config = dict(
    n_layer=16,
    d_model=512,
    n_head=4,
    n_kv_head=4,
    head_dim=64,
    d_mlp=1792,
    vocab_size=34959,
    activation='gelu',
    norm='layernorm',
    norm_place='pre',
    norm_eps=1e-05,
    positions='learned',
    qk_norm=False,
    attn_scale=0.125,
    bias='none',
    tie_embeddings=True,
    parallel_block=False,
    init='normal',
    init_std_qkv=0.0296,
    init_std_o=0.00741,
    init_std_up=0.0296,
    init_std_down=0.0028,
    optimizer='adamw',
    lr=0.00104,
    beta1=0.95,
    beta2=0.95,
    weight_decay=0.31,
    lr_head=0.00363,
    grad_clip=2.0,
    warmup_steps=276,
    schedule='cos',
    final_lr_fraction=0.1,
    batch_tokens=131072,
    seq_len=1024,
    doc_mask=False,
    train_tokens=790600000,
    steps=6032,
    dataset='wikipedia_en',
)
Each number is 50 + 12 x the weight over its row's rms, rounded and kept within 0 to 99. Layers, rows and columns count from 0. The size before them is the row's rms in percent of the matrix's.

# layer 8 MLP down, 512x1792, rms 0.0322, rows 314-422, columns 1024-1087
118:65 26 48 88 68 55 51 61 47 44 39 42 67 55 52 37 37 60 42 46 43 36 57 47 53 60 56 41 29 49 37 41 50 40 61 46 60 48 46 31 37 64 28 50 61 45 53 43 44 51 51 59 41 60 50 74 39 45 59 43 37 46 54 46
100:40 64 44 47 31 31 38 30 73 57 52 25 42 60 42 61 53 54 66 54 64 29 43 32 54 51 34 42 72 32 50 41 55 42 40 55 44 45 29 30 32 76 55 60 69 38 42 65 51 57 68 58 46 44 46 62 42 54 44 49 45 43 49 32
093:58 51 49 63 53 23 31 66 15 26 57 55 61 49 46 63 54 36 53 52 47 67 46 64 47 60 66 47 36 33 48 55 52 36 53 44 50 44 51 47 39 51 42 39 44 65 57 40 61 37 60 53 57 49 49 54 53 48 47 46 45 68 65 59
104:71 41 52 31 46 83 49 20 67 54 45 58 51 68 55 50 27 57 71 47 41 55 51 53 56 31 53 56 61 47 57 51 55 32 43 46 49 55 58 62 57 41 55 53 35 44 60 35 37 43 36 53 61 48 48 46 53 47 55 58 58 36 52 41
107:35 67 49 41 45 46 51 39 36 48 49 59 83 55 43 64 65 69 53 49 36 60 41 44 34 54 35 23 64 50 51 43 51 36 52 46 53 66 42 57 71 57 65 63 59 34 68 18 46 63 48 45 45 43 64 49 32 73 39 48 36 68 40 43
098:54 47 52 55 55 67 52 42 66 57 29 63 45 29 54 42 57 49 43 50 56 47 54 52 35 53 61 70 29 52 52 54 46 48 58 44 41 52 55 50 41 31 64 69 48 58 44 47 53 69 63 36 50 45 54 40 55 78 43 36 43 50 63 75
105:54 57 58 46 45 46 53 62 34 58 71 48 63 45 51 49 75 42 43 42 47 39 57 52 48 40 69 56 70 62 49 53 43 53 68 54 42 48 66 51 58 43 61 33 66 68 49 60 67 47 32 41 48 46 60 48 33 59 62 73 53 26 52 32
096:45 44 53 39 89 41 43 54 51 34 56 60 33 47 74 52 28 26 43 59 59 51 45 48 47 50 68 61 16 56 38 53 68 49 53 24 58 58 48 54 37 55 44 47 62 30 36 40 72 33 46 53 48 53 45 55 57 54 47 57 47 37 75 28
104:40 59 30 37 53 72 59 16 43 74 45 44 41 49 74 57 36 54 59 85 47 55 47 40 56 58 51 34 48 32 34 52 49 55 53 33 50 50 56 37 59 35 42 58 62 43 53 39 57 63 60 37 55 55 40 35 48 50 56 56 61 55 14 51
095:37 68 55 58 33 56 57 36 74 48 56 53 64 60 67 44 53 67 50 37 55 35 60 53 63 62 44 48 83 46 60 38 49 57 52 73 58 74 30 36 54 76 18 37 49 64 55 45 34 50 68 36 44 32 60 29 55 68 38 64 55 60 70 46
102:40 43 51 41 48 53 29 45 55 41 60 58 31 52 56 64 40 42 54 53 44 45 61 55 42 32 55 61 46 56 67 39 49 49 52 31 62 40 44 48 60 26 43 67 44 50 49 55 42 55 43 40 55 57 40 57 48 43 41 56 47 38 47 49
098:56 62 54 49 58 51 54 50 48 46 58 40 41 51 62 40 45 69 32 38 59 35 56 44 43 39 50 51 57 41 50 28 48 52 42 51 63 56 43 36 43 40 66 49 62 66 53 56 37 55 70 44 45 63 49 43 45 65 37 60 15 62 50 73
092:73 52 42 60 48 46 54 65 43 47 40 32 26 45 45 60 42 51 64 69 60 48 41 40 37 31 52 47 40 64 48 57 42 35 54 54 32 28 64 36 41 60 46 66 29 57 57 63 39 37 41 74 38 63 45 56 48 45 46 33 54 60 39 56
107:18 78 20 63 41 48 69 29 40 67 74 59 45 61 33 46 47 46 76 44 46 44 47 37 56 67 41 41 45 24 43 49 53 35 58 45 38 60 29 53 56 51 20 59 41 58 32 51 54 43 55 49 56 48 50 58 35 52 54 71 61 41 57 52
095:44 40 62 41 54 72 42 27 64 68 43 58 48 57 61 26 36 56 38 40 67 66 52 56 55 46 55 57 53 48 64 57 52 31 53 44 52 56 50 32 45 46 56 49 41 37 46 42 57 57 74 42 52 41 44 47 64 53 27 54 25 58 62 56
101:38 34 51 27 48 41 74 50 33 35 47 37 53 60 48 65 81 55 32 45 55 24 43 50 54 43 40 64 19 23 55 44 42 58 69 56 48 69 51 18 53 64 48 44 48 39 54 31 37 52 62 26 57 46 57 62 32 56 52 47 34 39 38 56
097:72 40 48 57 88 42 45 60 39 47 46 77 52 43 63 59 49 36 53 48 52 41 43 59 80 38 53 63 33 62 45 55 62 64 55 66 49 55 38 54 57 65 63 38 51 36 52 58 52 38 40 46 33 35 45 60 48 51 54 56 46 35 62 51
105:52 47 35 52 56 56 45 42 61 57 68 54 41 28 38 51 63 52 46 50 64 68 50 51 19 34 57 48 69 65 47 38 51 49 45 45 55 61 38 66 34 54 22 53 42 39 48 51 60 45 23 42 44 64 53 52 46 50 58 64 65 64 66 38
133:50 44 26 57 20 48 56 47 58 38 49 57 50 56 42 53 55 67 47 51 38 58 53 54 52 55 18 24 64 31 60 47 44 59 53 54 37 50 49 54 41 47 50 41 39 36 58 44 23 42 47 44 55 44 46 46 55 49 48 33 59 41 27 53
094:52 32 58 29 46 51 48 68 41 64 40 49 46 60 42 55 50 49 54 38 42 62 48 46 53 39 53 52 68 40 39 34 46 60 52 38 37 50 47 31 52 45 58 55 44 51 57 72 34 40 65 45 42 42 75 39 52 54 48 58 73 53 58 55
093:67 43 44 38 37 67 46 30 63 52 48 43 68 44 50 53 61 48 57 57 39 54 19 36 48 48 46 15 65 25 48 39 46 51 41 14 53 47 49 51 43 58 49 49 51 58 42 65 42 69 53 69 51 42 53 65 68 48 75 59 67 56 57 71
102:54 45 49 71 65 46 35 64 67 69 55 64 21 58 67 65 57 52 61 62 44 41 50 55 54 76 47 46 52 50 62 49 53 46 51 65 42 50 54 61 43 31 58 53 44 24 52 49 61 42 51 47 48 61 32 48 67 41 45 44 60 68 55 42
104:55 37 52 42 44 73 25 55 48 42 32 38 32 59 77 51 34 45 52 50 38 38 40 54 62 46 69 64 53 49 58 30 45 44 55 50 37 47 75 57 52 42 50 65 20 78 40 50 46 46 53 46 49 34 38 52 31 44 56 08 52 58 56 49
098:28 60 56 61 81 51 40 50 37 60 49 44 55 53 52 42 43 67 49 66 45 64 50 43 72 54 59 49 44 37 62 57 40 55 46 60 46 56 57 55 44 68 41 57 61 54 63 30 60 48 32 62 51 38 52 44 55 50 32 82 74 39 71 45
102:46 56 49 69 61 52 51 53 21 40 57 49 47 43 57 55 60 50 70 39 56 52 62 43 39 74 44 46 31 32 46 53 49 48 54 43 46 69 63 33 50 58 32 38 37 65 61 60 62 44 44 29 59 38 59 58 41 64 66 73 37 40 58 51
107:54 37 61 41 54 48 43 39 49 65 60 70 47 30 55 49 42 59 34 23 40 55 48 38 41 67 58 64 86 46 55 36 43 49 36 44 57 50 25 61 56 46 62 52 36 65 55 60 43 48 45 44 43 44 42 44 39 46 58 54 50 55 61 66
098:67 75 40 62 60 56 54 37 80 58 45 44 60 52 50 56 62 66 27 60 59 80 51 44 49 63 55 34 64 46 67 43 43 45 51 68 43 68 46 57 55 46 57 63 60 51 55 67 38 72 57 55 55 29 48 45 61 58 45 35 65 53 38 52
104:55 45 51 48 49 32 44 64 42 48 49 69 38 39 56 67 40 17 53 39 29 45 43 48 72 55 47 78 74 67 37 39 53 65 53 54 56 57 60 57 35 59 40 34 18 60 55 76 45 41 58 53 56 52 45 44 35 31 55 58 55 31 77 54
112:61 47 48 49 35 41 56 49 50 58 59 66 57 42 49 63 62 57 53 58 52 37 37 53 70 56 75 55 50 69 66 57 44 47 44 51 52 57 35 47 70 45 66 28 53 55 56 77 41 67 61 73 58 56 57 46 57 59 74 49 41 48 49 58
104:49 63 52 55 35 28 54 55 38 60 55 45 63 49 49 47 62 50 32 61 52 59 56 36 67 36 48 37 45 46 61 67 52 41 49 59 41 39 46 45 62 46 43 51 50 48 54 54 55 50 49 45 48 49 31 52 45 40 45 21 50 35 46 36
108:49 39 67 55 59 60 65 51 10 44 36 40 51 67 45 46 48 54 38 43 51 27 40 42 61 58 27 38 43 41 54 49 50 35 41 56 52 40 55 54 53 61 26 57 56 40 55 50 38 40 37 39 50 52 53 47 62 42 50 45 55 34 23 39
104:58 26 49 31 40 55 52 33 61 54 57 59 43 34 51 52 57 59 70 52 66 60 52 53 32 46 60 42 54 57 51 31 49 64 55 62 49 57 42 39 60 41 39 43 56 47 46 42 44 62 52 43 55 53 57 36 63 48 53 68 51 61 29 44
095:30 76 56 44 43 75 62 24 44 43 37 46 48 54 43 59 41 52 53 68 52 19 46 59 68 50 50 46 76 46 42 37 55 52 48 60 51 58 53 33 45 60 19 49 33 50 32 44 61 55 49 21 56 52 44 40 47 51 37 46 47 49 60 41
099:53 58 37 31 19 43 56 66 66 36 46 58 45 34 43 61 60 47 52 53 44 64 60 49 49 41 48 47 62 42 51 33 37 42 42 27 55 41 81 64 73 53 57 77 67 71 67 46 45 49 62 50 61 49 54 42 58 49 62 33 65 63 18 80
094:58 52 56 58 42 45 60 45 47 61 38 46 59 51 53 55 60 64 45 43 47 59 53 63 30 60 39 35 33 58 73 46 44 53 47 43 39 66 79 21 64 61 51 33 57 59 51 56 72 49 57 49 68 61 54 58 58 50 33 39 65 29 44 49
099:59 54 69 62 79 41 52 54 50 45 57 53 49 56 43 35 53 43 60 61 41 42 53 44 42 42 60 66 40 56 57 58 43 37 45 46 47 57 23 31 57 41 53 41 45 65 50 47 60 31 20 59 61 45 54 51 50 58 59 42 43 59 61 45
105:61 42 44 58 48 52 57 53 42 51 20 58 40 76 48 42 46 76 51 42 50 57 48 75 35 35 56 58 41 53 51 43 47 54 50 39 57 49 52 28 68 47 55 71 53 66 56 59 47 50 59 58 59 51 45 41 71 38 49 46 25 53 56 46
100:39 52 39 48 24 65 59 65 48 59 73 69 42 39 37 58 30 43 61 48 41 64 62 42 79 43 50 59 53 75 53 52 46 51 35 73 45 49 41 66 51 39 54 57 35 75 49 44 50 30 61 60 42 50 56 45 60 68 41 40 48 34 54 66
105:62 39 55 43 23 55 50 41 42 37 52 34 48 36 44 47 54 61 57 49 35 45 49 53 42 60 48 44 73 40 36 30 44 39 43 44 40 47 50 45 51 60 60 53 37 79 44 54 26 68 50 43 56 52 66 50 33 38 40 41 57 50 53 67
106:67 48 50 75 48 63 65 60 45 47 66 52 73 47 54 50 61 64 42 35 53 45 49 56 49 55 31 61 55 31 53 53 40 48 51 66 54 65 41 23 62 68 44 44 49 62 56 43 46 39 69 37 39 49 50 42 50 47 48 53 46 43 52 49
101:28 60 46 43 45 38 51 54 73 72 80 51 42 44 37 47 43 57 70 42 66 48 59 48 56 26 73 59 48 64 56 66 53 50 57 69 22 48 42 67 56 45 54 50 32 55 37 41 59 57 77 57 45 60 44 37 42 41 36 48 57 25 56 53
094:71 75 18 34 56 45 47 40 37 68 49 50 46 63 49 52 45 24 53 43 60 58 38 62 57 50 61 60 32 56 66 59 39 55 59 27 50 48 22 54 44 56 36 51 50 44 56 54 39 44 48 47 29 60 50 53 49 52 24 60 64 53 33 30
093:61 58 52 47 57 45 55 36 43 47 49 50 22 45 48 48 41 45 53 38 59 64 55 31 41 52 49 60 37 60 58 28 53 60 54 36 39 56 53 44 38 52 58 45 68 77 37 78 55 53 40 44 54 52 48 37 50 58 57 29 56 29 68 52
101:20 43 49 54 50 37 24 42 41 66 45 48 52 56 50 38 33 52 56 50 41 68 57 45 48 54 49 33 58 34 59 48 44 65 39 58 44 54 57 56 50 56 79 37 44 44 53 54 50 53 45 73 49 53 34 56 37 52 53 49 31 46 29 45
109:40 57 38 60 40 36 48 61 62 48 64 46 44 41 55 47 46 36 30 59 69 58 69 46 52 61 53 51 37 66 43 52 54 55 63 51 45 53 64 55 48 55 33 47 56 36 52 48 53 36 52 36 49 47 65 38 77 36 57 52 51 54 67 36
103:32 53 22 57 30 53 45 28 73 50 39 45 70 43 63 54 37 61 37 41 39 48 44 43 57 53 46 26 50 28 53 64 50 33 50 29 60 55 46 36 54 60 48 53 57 50 53 42 48 59 58 59 63 55 67 51 50 56 64 54 50 77 58 46
102:49 58 41 58 53 65 43 60 61 63 52 53 54 46 46 30 33 51 36 49 52 38 40 48 40 32 35 40 24 43 36 28 52 36 44 60 43 32 75 46 54 43 37 46 54 47 59 48 68 40 40 51 43 44 65 64 41 57 43 28 49 36 25 43
094:49 58 39 64 53 48 35 51 53 48 49 42 41 33 50 55 54 59 31 61 45 41 41 62 55 59 44 35 73 46 31 56 42 55 57 54 49 52 63 53 56 57 56 52 64 59 60 53 35 62 76 60 42 57 49 57 27 36 42 47 68 38 33 56
102:35 24 57 59 61 37 63 58 39 55 54 60 36 55 59 44 50 55 57 44 50 51 49 41 37 51 58 58 60 49 71 40 60 44 54 48 33 48 63 58 43 61 55 49 43 56 45 65 58 46 53 62 62 48 34 61 53 53 40 62 44 59 69 54
098:43 18 62 62 48 64 56 49 53 49 57 60 62 56 50 60 51 42 44 50 59 63 38 52 57 61 47 49 30 54 57 36 58 65 46 52 45 32 35 71 37 57 27 26 57 46 59 47 44 40 56 73 67 64 48 29 61 48 54 54 42 57 52 51
095:46 51 47 43 59 51 56 45 53 57 44 50 69 55 56 37 69 35 67 48 55 34 61 43 77 40 57 41 39 59 64 55 48 45 54 46 48 41 61 54 45 29 50 54 50 65 48 57 64 54 49 49 39 40 36 50 35 59 44 41 59 41 45 54
072:48 49 03 40 41 49 40 57 60 28 44 44 58 64 75 37 47 39 56 35 41 39 44 46 48 52 54 44 71 55 59 50 48 48 55 36 44 49 55 54 39 54 51 65 46 46 50 78 38 63 50 61 47 46 68 36 47 43 46 37 48 49 46 57
094:47 42 30 41 51 51 47 64 29 33 48 52 50 25 48 53 50 61 62 62 66 46 75 46 43 57 52 67 50 55 65 46 58 46 51 59 61 47 66 47 62 75 37 58 50 59 37 57 29 34 50 59 44 59 44 53 38 56 51 73 55 37 59 27
104:69 50 45 36 45 34 39 52 39 53 61 53 53 45 45 52 53 47 58 48 55 47 29 40 43 48 37 47 35 36 50 51 39 41 47 52 53 59 54 36 43 56 51 46 49 63 49 60 29 58 65 54 64 43 71 62 34 40 56 51 27 25 52 45
098:37 48 46 70 57 51 50 42 52 36 69 35 61 37 50 60 85 33 42 58 68 62 48 69 54 77 25 48 27 48 61 55 44 51 45 38 48 44 42 70 43 57 40 55 33 09 43 46 55 56 55 71 41 42 38 50 46 42 42 53 70 66 45 57
096:33 53 46 42 44 44 58 53 75 34 50 53 55 47 67 37 44 67 33 38 63 52 59 51 50 45 58 31 43 30 69 63 41 45 55 46 43 52 88 43 50 57 59 51 60 25 54 24 49 26 56 50 60 52 54 56 75 53 63 59 70 73 52 52
103:44 41 49 42 33 40 51 56 21 31 34 33 62 34 47 42 42 57 29 59 71 10 49 44 26 52 45 56 30 42 50 58 53 60 58 36 54 47 44 32 58 26 44 64 44 33 53 44 34 36 43 50 49 57 49 58 54 51 51 16 60 59 33 53
103:18 52 74 42 32 67 55 31 38 55 43 53 35 32 50 65 53 58 51 56 57 67 56 62 45 67 38 30 67 72 48 47 53 44 46 72 36 51 39 71 48 42 53 55 30 81 54 47 65 39 46 41 52 41 40 58 58 34 39 51 61 34 70 75
101:52 57 54 43 49 45 39 46 44 52 71 40 53 70 52 54 63 48 36 61 39 69 66 67 50 48 44 40 31 31 65 43 49 38 44 21 66 38 35 33 43 38 39 42 45 51 54 40 46 43 28 49 47 46 41 59 47 54 44 59 68 56 46 45
098:25 56 59 73 54 49 33 53 52 42 25 45 89 45 52 53 63 57 42 51 71 66 33 34 56 54 41 43 35 47 61 37 57 34 61 53 55 46 56 43 60 68 14 36 70 41 58 39 55 39 48 57 43 48 50 58 57 58 41 61 51 78 40 41
106:40 54 42 63 62 42 41 52 51 51 26 39 45 52 54 69 54 61 49 57 58 47 55 52 64 37 50 62 36 54 44 50 49 35 49 37 42 47 47 32 48 55 36 41 39 51 61 44 40 40 54 46 72 30 51 38 51 48 52 74 47 47 60 49
096:43 51 58 51 58 56 68 79 43 36 46 64 51 79 58 60 49 71 45 52 54 52 50 40 37 62 23 38 62 35 50 52 47 44 37 51 42 47 49 68 72 66 47 36 66 36 41 31 44 63 44 65 34 61 45 61 31 50 46 43 57 45 43 49
097:52 54 56 36 61 59 48 25 57 45 47 55 60 56 50 51 71 44 47 46 52 71 42 35 22 66 41 38 63 45 46 47 66 40 46 23 52 47 56 66 50 41 37 42 43 28 51 49 36 65 40 70 49 62 48 28 49 45 52 38 57 66 56 65
098:74 54 41 63 59 36 37 48 46 30 41 52 62 58 59 34 32 68 41 49 43 62 53 43 47 81 42 35 38 58 49 40 50 36 48 66 53 52 60 51 53 56 44 62 58 40 48 54 28 49 42 58 53 62 52 33 49 59 65 35 56 45 47 26
092:59 38 41 36 50 47 42 45 71 50 54 50 56 55 44 43 61 50 52 35 58 56 54 56 51 47 53 53 57 54 53 59 53 43 68 38 52 60 47 38 50 62 39 56 72 58 24 38 52 58 42 38 31 58 55 37 54 48 53 78 47 39 46 44
098:57 41 12 34 50 37 54 52 43 48 25 54 46 63 57 75 37 51 50 48 50 37 48 37 43 48 36 38 65 48 31 45 48 45 46 26 51 56 41 61 41 61 43 55 46 48 55 45 49 51 64 63 43 39 69 68 51 46 61 62 67 42 43 41
098:16 69 71 73 63 49 75 54 41 55 49 54 57 43 59 48 60 37 58 52 71 51 46 43 59 67 31 44 56 43 45 54 53 47 43 59 50 45 56 63 59 40 34 48 49 09 57 40 34 44 63 56 40 52 63 43 26 56 55 38 54 64 50 64
102:46 48 28 69 44 47 44 50 52 44 43 67 43 64 42 44 56 47 45 38 35 73 48 59 52 50 46 61 39 43 47 51 53 51 48 57 56 49 42 56 37 46 49 58 37 52 48 45 62 57 60 58 58 43 65 50 44 32 50 70 87 52 51 27
102:42 85 47 49 57 56 64 45 67 35 73 49 40 40 33 61 65 38 60 57 51 40 44 42 48 55 61 67 58 54 47 67 39 43 46 66 46 50 46 55 45 48 27 51 42 56 52 60 47 60 56 30 41 59 60 46 44 54 36 60 71 46 64 60
101:58 50 61 51 52 45 47 65 50 37 71 52 36 42 52 45 48 49 42 38 57 60 51 52 39 43 54 43 49 59 56 59 41 65 55 54 62 56 41 38 51 39 48 50 66 49 55 62 32 52 49 67 44 54 63 51 46 53 48 24 48 52 52 42
106:36 40 52 39 45 57 56 58 38 37 34 48 51 45 46 68 47 62 46 56 47 47 37 42 45 60 53 40 43 41 66 57 43 45 58 36 71 67 27 36 46 25 60 40 56 39 49 40 46 63 57 49 53 41 76 50 25 63 61 30 46 59 48 54
101:33 74 28 75 72 48 50 70 65 42 58 45 67 73 43 45 65 48 28 49 51 63 55 50 54 57 40 62 32 44 65 62 45 59 41 50 64 56 54 35 61 78 60 59 52 34 48 39 47 41 77 43 41 53 51 45 64 71 51 46 62 29 57 50
104:74 22 54 42 39 67 42 59 69 25 53 40 37 40 51 61 45 48 42 49 49 45 34 50 41 74 45 48 44 75 57 49 51 60 56 51 61 66 52 59 53 37 32 60 33 70 57 57 45 60 35 53 76 43 54 39 44 46 61 54 86 59 31 59
104:58 33 57 37 24 52 62 77 47 59 53 39 74 59 49 51 55 32 50 59 33 40 58 50 48 20 46 69 48 53 50 63 44 53 52 29 67 67 30 60 55 63 61 51 58 53 64 27 40 42 52 32 46 52 60 45 56 36 56 34 61 73 57 56
103:47 70 49 38 57 57 47 46 34 54 42 43 63 41 27 47 64 37 43 54 58 50 55 52 74 49 51 57 13 55 62 42 46 35 51 56 59 38 47 19 53 45 10 63 41 32 65 47 39 34 53 50 45 54 52 46 53 47 56 49 55 37 48 36
096:61 24 15 46 58 69 30 74 54 59 48 46 29 51 39 35 38 64 47 31 58 40 40 48 48 31 40 45 24 52 38 35 38 60 62 34 36 40 51 48 39 50 53 43 48 46 54 65 47 69 41 61 55 56 59 71 50 42 37 42 46 45 45 39
107:39 57 52 54 45 50 59 53 52 25 50 57 45 43 54 52 58 66 58 58 40 48 45 45 36 53 67 63 50 57 33 62 41 48 55 40 64 41 58 57 52 53 46 52 43 62 38 79 48 56 73 42 44 37 42 50 52 37 49 58 60 55 39 61
106:53 67 55 60 51 58 64 56 70 44 44 60 65 42 61 62 55 79 56 71 62 40 47 44 43 61 33 35 49 29 37 60 52 55 34 64 63 39 66 34 39 37 27 50 46 37 58 45 38 50 45 53 60 49 61 36 67 38 44 40 51 55 44 53
088:48 37 63 59 21 39 47 53 62 51 55 72 50 52 62 71 50 59 56 54 45 54 53 56 73 65 46 28 40 21 44 65 57 53 60 50 37 56 47 35 40 37 31 47 35 65 48 49 51 29 56 73 51 48 54 47 62 62 56 69 59 59 74 50
110:54 55 36 46 62 53 42 54 42 33 47 35 53 72 37 50 54 54 51 43 51 50 54 53 63 27 68 62 36 44 30 53 59 44 48 62 39 47 36 25 55 59 39 60 58 77 48 48 57 43 64 44 40 53 45 50 36 67 39 57 49 68 59 40
099:56 39 78 44 48 58 38 46 59 38 59 47 43 30 52 54 64 50 46 37 61 52 47 50 44 75 49 45 59 61 61 51 44 45 60 42 59 62 51 60 57 58 48 39 45 45 54 40 30 44 43 49 52 54 36 51 48 48 49 53 51 55 46 46
101:52 44 68 72 58 69 59 52 59 40 35 57 55 34 61 59 47 57 18 64 49 39 60 61 23 43 66 51 76 48 39 78 38 46 48 54 56 60 47 68 45 70 77 48 55 54 45 50 39 48 50 42 57 53 54 43 39 59 53 40 45 60 59 55
098:70 47 59 44 29 35 62 46 54 45 48 57 44 53 54 39 64 57 29 48 45 34 42 56 55 50 61 58 56 54 60 38 49 56 52 37 56 59 53 48 50 49 40 44 56 47 48 57 49 62 53 38 63 56 63 56 42 71 59 38 55 55 49 41
104:52 67 45 34 56 47 55 42 70 52 56 56 41 77 53 56 39 54 36 52 56 53 61 62 60 28 44 40 54 42 57 41 53 64 50 29 44 58 17 28 45 46 45 53 61 64 46 44 56 38 74 61 75 25 66 60 43 64 57 48 41 65 40 44
101:59 68 53 41 49 46 78 55 65 28 47 51 46 50 65 38 45 38 49 55 57 36 51 51 55 61 58 43 29 49 33 56 57 58 33 33 46 54 51 68 56 37 59 49 62 57 51 47 61 49 72 27 63 37 61 59 54 50 68 34 55 40 72 53
103:43 47 52 55 55 46 47 44 45 72 51 47 46 68 50 51 58 34 84 50 84 42 62 24 43 53 37 32 46 58 38 51 49 50 32 54 57 31 58 59 48 79 68 27 56 30 50 58 67 57 57 53 53 73 30 52 51 40 46 62 47 55 51 33
096:38 73 45 60 41 62 69 52 34 38 32 59 45 44 47 52 56 41 38 67 59 76 43 59 48 38 63 69 50 40 48 43 56 53 56 53 40 28 23 52 64 58 73 54 41 59 48 41 37 59 38 59 28 51 46 50 30 50 39 42 44 40 45 44
098:26 58 56 57 58 69 36 39 32 52 75 30 48 48 42 42 46 56 44 71 54 39 43 42 46 47 39 54 87 53 35 41 46 41 48 53 55 40 58 67 33 45 46 59 39 40 42 84 47 60 53 43 50 51 58 55 38 44 69 52 47 50 50 61
099:56 78 35 59 29 63 50 61 58 25 40 33 31 57 46 49 73 40 55 66 42 45 35 75 38 70 65 54 99 55 62 53 58 32 57 66 58 35 50 52 49 48 34 52 68 36 45 43 46 58 55 49 54 46 70 56 50 55 56 48 35 60 66 55
096:70 23 60 52 46 49 44 55 53 35 47 61 46 68 49 60 39 45 56 56 31 46 38 45 19 57 67 53 69 55 10 55 53 59 34 32 36 37 54 50 58 34 75 42 51 68 54 63 48 49 61 54 41 54 50 36 34 61 48 50 75 53 46 65
105:73 42 55 40 36 42 47 60 16 35 36 50 43 40 50 35 46 73 33 55 67 51 53 48 56 58 46 39 27 49 41 49 48 56 35 60 42 46 42 48 42 64 47 48 62 34 57 37 45 49 51 48 46 42 35 52 35 45 51 26 64 59 28 52
102:33 40 49 57 45 54 43 69 56 34 47 53 46 57 58 65 51 45 36 44 44 48 57 37 45 40 58 49 41 40 46 33 50 52 49 48 59 59 53 32 51 59 39 72 55 55 56 42 51 51 18 57 61 58 62 51 39 68 48 49 46 44 35 49
108:30 63 47 61 67 48 34 45 64 32 39 40 43 43 55 47 61 34 48 64 59 51 39 58 46 57 39 35 62 34 50 52 46 57 48 71 55 36 42 52 51 40 31 47 58 21 53 58 32 55 78 53 42 56 46 68 56 45 49 68 28 08 56 63
102:37 33 64 52 31 45 58 48 69 56 41 48 52 53 50 33 29 64 50 48 51 39 38 52 49 57 43 28 67 37 57 46 60 45 56 37 48 56 47 43 41 47 48 53 55 42 37 41 36 58 74 53 58 68 53 43 45 55 65 36 56 60 30 72
108:21 45 60 56 68 59 64 40 63 40 44 39 62 58 59 46 68 63 75 55 64 47 65 66 50 65 40 57 59 51 53 43 49 45 40 61 50 57 47 61 63 71 55 57 49 68 56 35 65 66 47 47 39 67 43 45 52 56 50 46 57 48 58 39
100:56 62 63 43 36 48 64 67 31 61 40 66 47 62 47 57 36 39 49 42 47 55 42 59 71 69 72 56 38 56 37 60 48 55 48 61 35 38 60 38 48 53 51 54 75 36 53 49 49 34 43 62 51 70 34 60 43 40 46 90 51 44 40 23
093:52 45 58 40 48 61 66 34 12 46 49 45 33 54 55 49 54 41 53 23 45 29 54 47 45 23 46 59 50 48 28 49 56 39 56 49 57 64 44 46 56 53 28 48 36 63 43 56 46 44 24 57 50 47 60 55 49 77 61 61 52 34 71 51
099:60 65 34 54 49 61 55 70 34 35 42 50 55 47 59 32 36 47 63 38 51 40 48 36 48 62 40 51 65 54 43 26 51 44 61 33 56 45 34 55 55 45 50 56 44 15 57 63 59 55 28 42 52 41 49 51 42 38 39 33 26 63 47 31
099:51 17 45 26 21 35 28 44 37 49 52 36 65 54 49 41 48 56 60 35 53 19 41 43 20 50 40 45 38 34 40 31 47 39 53 58 60 62 40 46 50 43 39 46 40 50 46 67 36 55 46 42 50 50 56 58 71 54 50 43 70 26 66 52
099:58 41 63 50 58 31 48 62 43 63 48 53 36 61 43 59 51 68 49 50 48 46 50 40 84 54 55 57 45 35 34 62 50 47 45 30 62 40 74 65 54 48 78 43 56 32 48 69 33 48 66 48 58 18 37 31 56 33 68 47 50 42 36 55
095:63 38 63 63 47 58 60 57 26 41 63 65 49 41 43 47 69 47 68 38 32 53 59 32 43 35 67 63 77 60 73 54 64 60 37 39 36 39 38 48 59 55 52 40 61 67 63 39 39 44 68 57 41 52 43 56 46 42 43 33 54 62 58 44
098:51 36 55 73 64 45 39 41 54 72 30 52 46 49 61 46 37 45 56 63 58 68 62 44 54 55 59 53 61 62 67 34 53 58 50 58 49 60 57 77 45 40 65 33 54 44 48 56 62 64 42 57 41 59 32 39 33 64 64 08 42 41 65 45
100:57 31 42 36 38 56 40 65 39 49 54 51 32 45 72 39 60 51 47 36 45 58 67 60 81 36 51 66 64 46 48 61 54 64 48 66 58 55 58 36 43 50 46 49 29 47 42 50 46 64 40 27 48 44 33 29 49 63 45 73 49 36 55 65
107:69 44 62 26 54 53 53 53 30 68 68 49 44 51 55 40 62 34 58 47 60 48 56 53 38 43 48 44 48 58 58 53 47 44 65 42 29 47 60 36 38 36 65 40 38 68 54 43 42 51 42 51 45 36 61 43 50 51 45 35 27 42 62 38
100:61 43 72 43 52 52 52 29 46 45 45 48 71 60 66 36 38 65 47 45 42 36 41 59 49 54 48 41 40 47 43 46 52 55 50 40 43 45 31 47 57 47 63 62 57 43 49 48 49 51 44 37 46 48 55 44 41 40 44 44 38 25 51 53
096:46 65 57 57 57 50 67 47 32 27 57 63 45 51 37 52 56 51 54 38 68 52 36 58 63 75 55 65 47 64 58 34 53 63 68 55 42 51 51 63 34 40 57 70 74 53 56 46 44 40 54 72 50 41 61 62 63 55 41 57 45 66 64 39
102:38 56 38 45 43 63 55 34 62 37 35 49 75 70 50 58 27 59 46 57 58 22 52 49 52 31 48 70 43 53 58 31 69 58 70 55 50 50 38 49 65 57 53 50 48 39 39 53 35 49 63 48 45 55 45 40 46 28 47 59 50 47 42 47
100:32 47 56 57 44 54 57 28 35 64 27 52 60 43 49 71 64 51 55 48 55 71 45 55 55 67 51 61 58 45 56 41 60 60 53 37 56 48 37 59 43 57 45 52 31 39 49 74 50 42 50 35 46 45 52 54 55 55 45 55 59 55 40 41
099:52 38 20 49 16 46 55 48 54 37 61 41 22 71 51 66 41 39 47 45 37 24 58 21 64 41 44 54 53 53 30 49 48 49 44 43 52 37 31 46 52 61 56 52 51 49 45 39 35 52 55 32 57 40 49 59 40 56 40 37 43 18 55 50